config.toml
hidden_size = 256
positions = "rope"
attn_scale = 0.125
decay_shape = "linear"
final_lr_fraction = 0.0
max_steps = 4894
Each number is 128 + 24 x the weight over its row's rms, rounded and kept within 0 to 255. Layers, rows and columns count from 0. Numbers have three digits each. The size before them is the row's rms in percent of the matrix's.

# layer 5 attention output (transposed), 384x256, rms 0.158, rows 51-63,115-127,179-191,243-255,307-319,371-383, columns 64-127
106:143130104138181089115146127072146128150147140087123133136121148119136121145095148136153104166133105150155158142148173169137144079166177124130131127111092133147073131117151151161144172091127131
101:125101135181102106124105114139154168126174087102106132138112116117161165120149193143118139127109144134130134111158094162096110131133054132114133120112094140135086111105102123157077123141107135
093:118123131125086129161120088111119126156146100168076111114095089105132131134093115164101130127142137134154130147154112121140161139160129156141150127080116118090116106106143137110138115104114132
101:149118144130129139124158132115117134139164143104123115095142094127117153162127156148165110132111124115146136114160154192083104111174115121117090146141094121146138075131131142109122076135093118
093:126175044128130106117121096160105149118127135167136128133117130079132139126119133153143129137131118108143127127117162098168163139093167105124152148139149136126147179133083151133132182130139174
086:060100172141146146119160192124127129122126072150143100149153081115124130138145105181127146128152127146108148139123145094088082123128125147143091165112130139071125120128126150141125114165110119
110:152101124110101131128144130137128127110140158106112134119172151154124166115118118099145138132091115117122129106126166133122107106109200099145083137154176110172147156129148131079150101120082130
097:108104149118112106139111154108108122160124145120109138120087152075110088129170127143101148110144145110125124123143087128153074123124140137131148155102150120114116121174112094091151162145145096
096:128127114101116135191139138096152143126168136166074139129137073109146144132161137158137102168134118165142115098134126163098112106096132140134101137126087127128106115115138109069104174086121101
087:120146119122135111129109103152116107116139108120125163143138131132144112135148178095086127105135086134101139135145112137128093169106067082142153103143132127118143142133144122113155170132126111
104:053146141177079169124091104114119134115117076164132152125121101136115091114123126155140147111168174109154126099128091102099135159133168138151136097118133070118115084162153130122170114126146141
104:117134113115089106108132093117131136128086081134123140133123139162096155150133076136162125192129100144154130132120164080160135091091161093098131110135101097159111129081168134139143115113147165
111:138154128120147128130131113151130139143136117084129145116129124109152113138132145089131112142089146117112131108160132132144094104165165109121083108081154118145175120114146176117098094121066145
110:141140098117140157167135139118171096138116104101130139105118106096163152123112156123148128121139120140130124138123104090119126133142170114102118168118137157075166136132154104135134189122107130
104:107146139165113130130100137119119115113110123097107124136144098113159116136123098116138130143158111143130122140103102106133117144155113146141162130119127120125145127150144128118105155135114156
100:136102128081118156147182161142168129129132112109141116140141142126120119121140167165154106136154122107155136126153136114153161162166162153161129104130136159140115135081141126163140159118151138
106:137164129149138093104129091129148129113152121138161159126094131114127147121129122143132136133143132099174097097122116142160095125114113146158163165135133139076137103145116118114114110137107144
108:130167140150136121107095088129113123126091119099150121140104145088154147156113130110127105158132157121145120144108140135178116144144143141079144148118145115086132130124089144116113140116146152
093:104137137101131090073101110108144137154165134163123162141154122083137119124139158111134143153144122125102142119120148066130161130129131120132137124117154172133082117125094144104107045112126103
100:162105100115087148109144141111134127142102155186101136157117141111119134140138130137109105135141162115111127137109134163109140103146138099109102114135170122183123082172114106157084140093136137
120:157159126164143113125107157128153132178155144121125143127130130156094117155142142121129121115111144132127150100118098123115110074113117117140088133136125133113133115125146128118119136155148107
105:154096123113132155167079140109116147134126086103151110139149106102170165134131118146159096131126114122110116127127116120121143136128086102126149127097092099097135072142136135109102192147109135
117:081122124142149159143128132115163129136140106141092137146199129095116146116125158117165162123126120119154118140121154058121144113164160125175099101115146153149133172093101144162162150114174104
108:116129161136116136116120119115150127131094113131159099159135104148121109130149127121130070147121119155120170129142147150132105163114128114135135142123090073151122117122119155076142067149138124
128:134131153114114179127137105113162125123139157113132151104165128135137134115114130148175129147148118138114108118120169084133154173148153130169134064125172124193108197082131151127157150129136118
095:105122136130114137164110118137136126086126112095151089136101169105142128147160105135121111136190106094107131157129140137134155105138163124153143124130115097085130109137117137084094026117112094
109:193131100097173154095122100123129088129088121090132122133119138156080126141150119121131139138143141142101157146103122136114097129088154131095111112145103098157157118141151091065137203135157133
100:116140137156107102141137165162099118149112136116130145145122123121167108155105139107107136118144150114083135162094096143109116152170129140099106159127130158162107133138112100119110172154132149
109:105114115149120136181153142126111112141160125120152144133137120135125148159117137175103151111097156105181138123164133157162149147145099128128137103113146148129109151123130139141121161128113135
103:132129150158117103176142106095110109130123108151139089125117117116092182120138123154101124137143120126101114121158108095134116166162132112133114137115128118111125167122128107126125147158136169
100:099111106132105096136096114130128166105152131102133164108145158067178149112160125157146119139153151097090109130099121089169128112108124070159110170144137164092159133113133126148110164112141150
096:086089125133122127125174139119142138098141105115080123146100128102094112105167117078106092147149124118193118143112138113142128120138177110125105128081175154123128120149139102114173040150141092
093:164102120113134131144105140099130128128149094113100128128167143141151145108136135141126122150138123140153115128140143128110120083065148090118130116133182144149127152115111144113140116117135135
095:129177090103147115196149135130177164140156199124135133152124095123138142170108144108129160112186101117112152169115087112137147140111097099123152118086140111145112093133123105130128192171157118
112:119129138121132113134133163145146162127154169123109116150124087128145151156128100134145124129144113122139135117168135141102136134133132088159124138143121130150151144121103062119091177109106141
109:146133138149106106154142149138114151108187089132105130127137134113138072123125149103145138138114122134169126101171155140094140133129164110114115111141141149105126146108132148130095075126145096
100:117151152137124127153163170137141110122116083137138108132142164130115146152132148107096096121156168114085110124137136147124157134111142120148081089134113095151064117172116139127162059139099141
093:150157132145100152131122136104126112151134120106117145102160122132166106098087122117183143129087119158113092173160130082148127127121136072134096104150140126118129151097131119127104160096134107
097:103108140142134124130123135113137163091112089093140126089131128137130093161161118120163128161138137089072113135085151089102126128150108144145121138110111112118104120194126154136111044129161116
087:126079147049138096122140083132121143162172129116117118097134098097132138140100182159143111105108102129121129128192128167078104096122132144118100146146129169154087113101121165089127104142115134
097:137120135137080145152126107121142130151135120097097131137134143119131139124134129140064133117095137147116130128126159134123140099133114137128122135121099134126096129088103114165063183129140113
100:132112121164102114143106109135110131135124078135118144132107104141114084109102114145092110122138118130136138131150125117176155151140101143158148110127112119107116159101117146122144144125135127
095:125153164123148132156142120104132117138150105126119070102119095125148153128182163079151107161106149125113147112134139142089100142111171143126098130134122095175103157130105159154126075103083116
097:175156118134158071129097126101124145105125126089144101147120133137115115136123114160114103140104148140137098104068129077187169163096139114114139096125098118164168156110145126158116146132153138
108:119088111146122126146136136109153142133146107129123100153125124128116118158131095145126122097128048107130132130117095154115129079119099107125150110128141138107118115123099112088172027144142117
094:128137157110142155119119141120173117120125115082147170154163135131114139141122145127130133147102096086145148127144145120105106091124124087135131130148128130117097124100186116083112084137096129
084:116151149116085136139127157103106113172120137127084123156201165075143141171134129124115143141120147098082115153114167109149131125166130120148120141083108150140096156121085132113118215159123081
098:124138110099113118155117105131106159161127127125118150120156113139135160121139102122092128195101185145139116126077143141082116100112142144131135111120095112154128116112140116137098163136166090
093:123140145093141153108140066143159100111156131160077155139166132089122094145114141139110141138103095115154161140132114152114114087136110140123181078152147162132131157094110139106172168127108133
109:071142100162110118141147118151108129148069105166102138134128121136109105125107061156125125128123156151150146135104139106092191160148115104140174126141107089148128146120120157135151094128151106
096:114129133114095138120121130152135112123083126128077179166119130118107121148103102155142156102129113136155121152137162105129120096126103113131177108160156125134121143117146109082127181142169118
099:174129147110139146134142131122138119160109147089134140140125128138125126149161154050134120160127137101098144107126150113120109154156150102131085103118119137180152126141144120122092126148129118
096:168137171134144121109167190131144140167125145082115112151126132132145132154119102128136097151129102109105133123137120143143099098146105137125130178156134116133105124124107091159175146085106118
084:131121150129133127143094083172105158132131135123106143153156124147114147122116162126123137103111151108118130146130128125144119124162097160111144135128127139139105110090125104145082196134126134
088:137136079108133172173133106088115108120183114136130135151116109096109102138159145156109119095136146090170155154147124156139160119136121122127104134147165127117089117112137109125140172091137108
097:119122113105131139138141156152131070103189132132126138093135126127123142125113149103115168126130145103117165126158165126121126131127108157130076134077162115179117151115077099119113109141164104
096:105131107142098081161135112117136142142145137153124137150075114165143115118165126099162135151148160113175073132083173117180131113152128131111159136101170138107150158126103114137107126114138135
087:139084110107092151122142136148101118128125106133090098151106105127097101107159140116166137137110087120124090106165126144158106128101142116104139077159100150121116135119149149084118105122144100
094:147135088115137164145151161122145113151135120131096160123148118103104124111166128112133117154152173140150120141131150140135120130107148111093108095113126126116127126133159148105117105128123137
103:135132151141111133147096112124125119108111140125148103103136122135154113155126153125127160085146135080128090126116136134103069099103131107163089153138117119157102134127076129120158162176133115
088:112166127124099129131143119172128135143106123167099134123138104136162133166144108144153123103147153151119113125108148128152128113147138121122111106126130119121112097102145073133089166078131127
094:116124142124139149138123105129148082120188129171081140141123121103128086112132184150099138154108094139093144114163109127119137137132124122122119115136122133117136152086088104110126123110131150
098:116163144102079115160180122172123123119135175125111124147129161159129136110087115110166115128108148151127142087168124139091152107117160125118110131132121124142135150107101133110122074116132131
090:150134113111127086100139128155183146150127117153101141134144123132150108147081108134148107147128095156128137133126138077104137143125123106126160125095140136142117158079155123093130054165125129
084:123154149117101121130117147118115194153138112110157137163138127092145153149163113132158150124142131087140118127140128090140115149138139117127123082111123151153158172154124132100120095139124118
096:188132131150127105146155179098134129144140132089107133120156164112128152124093088110169087133112117132119168144135180193136116116113147135155107125125129125152125185133112150141160094073104149
100:090155144147112108083103090128116144136156088170124127139136098115136137115135145143150151097148129143126129151145123146126120163141067140125164123129107142114126079108089106136087181146114128
098:122099087113108158122152069135176168119141145155115149101081099091138078149124135151122142142148132113135097160147148135135155104141122151132129159107098138105120121141095088145123191097145116
082:126134125150107136112158122061147156110156125107102131091119134111121125140094134147129123156112098113131089109183162099114104110143145144136086114132130135179120096105098153125118058095137118
102:153142086132126085111132110119129118126136163148131134140098113126139148120150113075142146127126126109134110157082137101113150130097148113114154184125169142112142165162139115165119192112201165
090:110141166140132127112112132132093136151154106118127119161115132111113109108105114117098140161177095143162100093154159132104130146121138164117132115126103116137127092097118150132093084127143108
107:130104116125103144123135148091123095132107131073103166119153112138124158141123125136157138137087114112143118102138179128110108092119216079147123164161147124165168131101139125075150136125122126
104:119077186098104129168134141098146145120138143136104113087097121129140108133151141120133165121112149134131090135100093133139113117129176122143136131106107132103131133127122124132146168169146123
106:128119138155110185203101143078149115138114120110129150148150082143155158127149155154126125091132126147157130114118098125132092125138149142148126133111116064128106092108144111093136149100188128
095:157131129116124079132089094142125137134141135138166102096123134122159168172157182139108148134097117108118112109154135123120153128159133136140117165101137136126123091111124139140142186081130154
092:125141155114071126080117112130140144128153122135123128133086134075073098106103154151080155140125127084101112105144157120113125131124184178111148161113122100140081063155121150158109063112130111
098:154117118098129122101121108130138135143114095137154152096178169167125166115114096127123106151099065089134121138150165090158126098152173067127090147148117129153127151096140159161142193090120177
108:131137130133125077116110083145101102132144077119100137130127108090133139138124154132110124154149126110104184121158163121127121151141131126100128107098131143107150129112127149088096066110111123
# layer 5 attention value, 64x256, rms 0.156, rows 52-63, columns 64-127
108:066134130111087119141128124129117140148111123134171080140087131113133121140075121097096120106156130155119111142147126115164122157140103166152098141145145148144147108124151095060080142113105132
103:133148131105110057095138084113140131098112120118125191137120116165121120125140112134120123133127051110070134144100142124093137101137114147123148143121123140123155136119153159095162119093149133
102:086164135112130164142104146090119164211117142098081098109123100146130126119136098140128159127113090145134077168106129132089162139137163076134110159114143119154151115119157118141131116129081110
093:100160135153123144121144160132135086074092121138190136158106137129157109117154160145169123119112126166120140106107173107090099134143159130112133112167147065114171118147125164157110124127156114
090:125087160139146117142141091136129161160073126107115113149152135117106115139146120127116073116107120133171102121085131159155120119093166153130151080137139111132144098143146117137108119092118120
107:141159130127111126120121131132155139116148128104107103123146142127160119129077128109141117142088085105137158092110146119127153123125141091124090141094130106143111147148133082134152123103116082
104:165131123190174108127124088139150132124151134156124197126108169145115098129115156105146175145122110115105147116081124153127108097102136160132129160137117162154117157118113117132115129152095111
093:103127095126138150170145104139156117181092132110175123152117109150129150148068099135114135141116108181166115100124109140116136130085133151130120101168119118111121169097105093161162125117102099
088:145130169141099105112109128138133103172120119202114137143147146154107111105100120106149099163109155146083140127121138106157149145129129145098113132148116138110097155146165122106128134091125110
095:120134098103142135148119129164138121156096106128072108111103138116131119135119110155159129171105150116120147151131132135127076108136106157162146104188118128128116101118107175126162117092112101
103:101124095173089128154125161110106115120083136138103104104137117119118123111132138083134161129104110102150091117139073127161155088146153128132133109134115121111104130122137136141126143096125106
111:104098114108138130113140168143114105134050131142101106136131095083139139152078104098151089126116134132156130114128127133147140138120109143131093113151138139139149136132116114066146117119093118
# layer 5 MLP gate, 704x256, rms 0.166, rows 0-3, columns 64-127
101:166138121129132171151151147126153109148051137105131133105193127133118134153147137122133158155094127121162157110122113136067162113121133151103111125132143129113128125149124131102128134131147150
103:126124127124121131120126126139146128109134144129153097110150110120118135111134113122104096093138111075125118094119136136081105124122128145125107153211116136093146154129125112165084083126154137
102:118088129090141161143159134120150118112112097120136129123126134135124155097140182085145069090143166077122100107126145129122142116127113130085122128110135105140151118111152142127109127122109156
094:083152130161149129149121101139088117106159109166119144155139113110092121123137138138072122109176110162134121124165128164119143157086094135155148108108134146116102149106157114133099149105105142
# layer 5 MLP up, 704x256, rms 0.179, rows 0-2, columns 64-127
095:152087138127125149116120078082170139139085129108120138118161143139118160149126045155112167135094140141115149081162128116152127083102125118124092110109174141178100114134099131130122157125123120
099:095098183098130176104117114135131117131107123117123132167151160121092093145161109133125107120141183121154147100129141127165132145139120107132110126131188117133094079140149093114080110134099159
097:129136130107125117149144179110104115124131111130146120165104121137115139122126094106121088156106157151169131144115081117108123079117164142167114156146101190139115096112154148110136133168153137
# layer 5 MLP down (transposed), 704x256, rms 0.178, rows 0-2, columns 64-127
094:114187103101109074142110080075158121130092147160113154136152160146181124134141094104115090105120121153127116054175153121156116145115140128113102083140079115127145097143114123205113181128147082
099:085113100129126090117079127136127154153092106089109148119137131110193137138095156084141122117111129123138118164134083093156106126150123096172126124147137121174133119103135127141083106145113133
101:115140102067136085137102092098146123094102142150144096119169166099102182127179153120153142119153112160122105104128165080129149137134122104140173119060102165107148137171124128151142138109152101